Each number is 500 + 25 x the weight over its row's rms, rounded and kept within 0 to 999. Layers, rows and columns count from 0. Numbers have three digits each. The size before them is the row's rms in percent of the matrix's.

# gate: layer 9 MLP gate, 256x96, rms 0.152, rows 252-255, columns 48-95
# up: layer 9 MLP up, 256x96, rms 0.16, rows 252-255, columns 48-95
# down: layer 9 MLP down (transposed), 256x96, rms 0.0394, rows 252-255, columns 48-95
gate252 106:476518538503440512521536522512538490477524534498492510498469475526482465491535500460497521496535533513513501559486463517490474489529512491475515
up252 106:514534482487501463499485497502495524487524507544497495511520526468491533506477503508496520447447499460499507499519528532469522527547504481479549
down252 093:520476486523487517505457493524495526490483505496498513525512539469517532502474478512491552509470528537491508464526515499551514460493469531490519
gate253 099:487543506513490537547467476495455482519480497500519493502511525492517498505528478537492512544517485547478505470518525474540555545508542538491530
up253 097:543478482469470484518496492526451519503476518502478510515515496479484521517558517499486471477509460442529496503516495532500487481508480486465487
down253 097:460501453465482483476460512517488486511543475488469471502484466487499501493489533485482491483515437484541468498490483557491464458467457486477505
gate254 097:488501492544481483517511513513488490510472493523505519496506459472495469482499470492503497490464504446487459520543507483501473512491529525513456
up254 104:480497499513471512491504485465509433475524511514497519512507507492476514498474457531465475498479465456499488499589483511457490492510519475521502
down254 100:444492515533455495468502493485545521495461503511537534482503524534418464498481516513488527502511480541499492529517485507518485493492478511502483
gate255 091:513470496498512517508497506539470552480524494510468530522494479467476524520479523430519507482498457505489524463483503478525481500518495531482459
up255 086:510483486519502489489520501504493526483518518500436512536518480472473501548451498457470513475518466497526511473461498468510534510490553533472485
down255 089:486512497485475518498493553462496538524490511452512537497441499446468455524474527476502470491450526538513502496535509506548509507508502524478519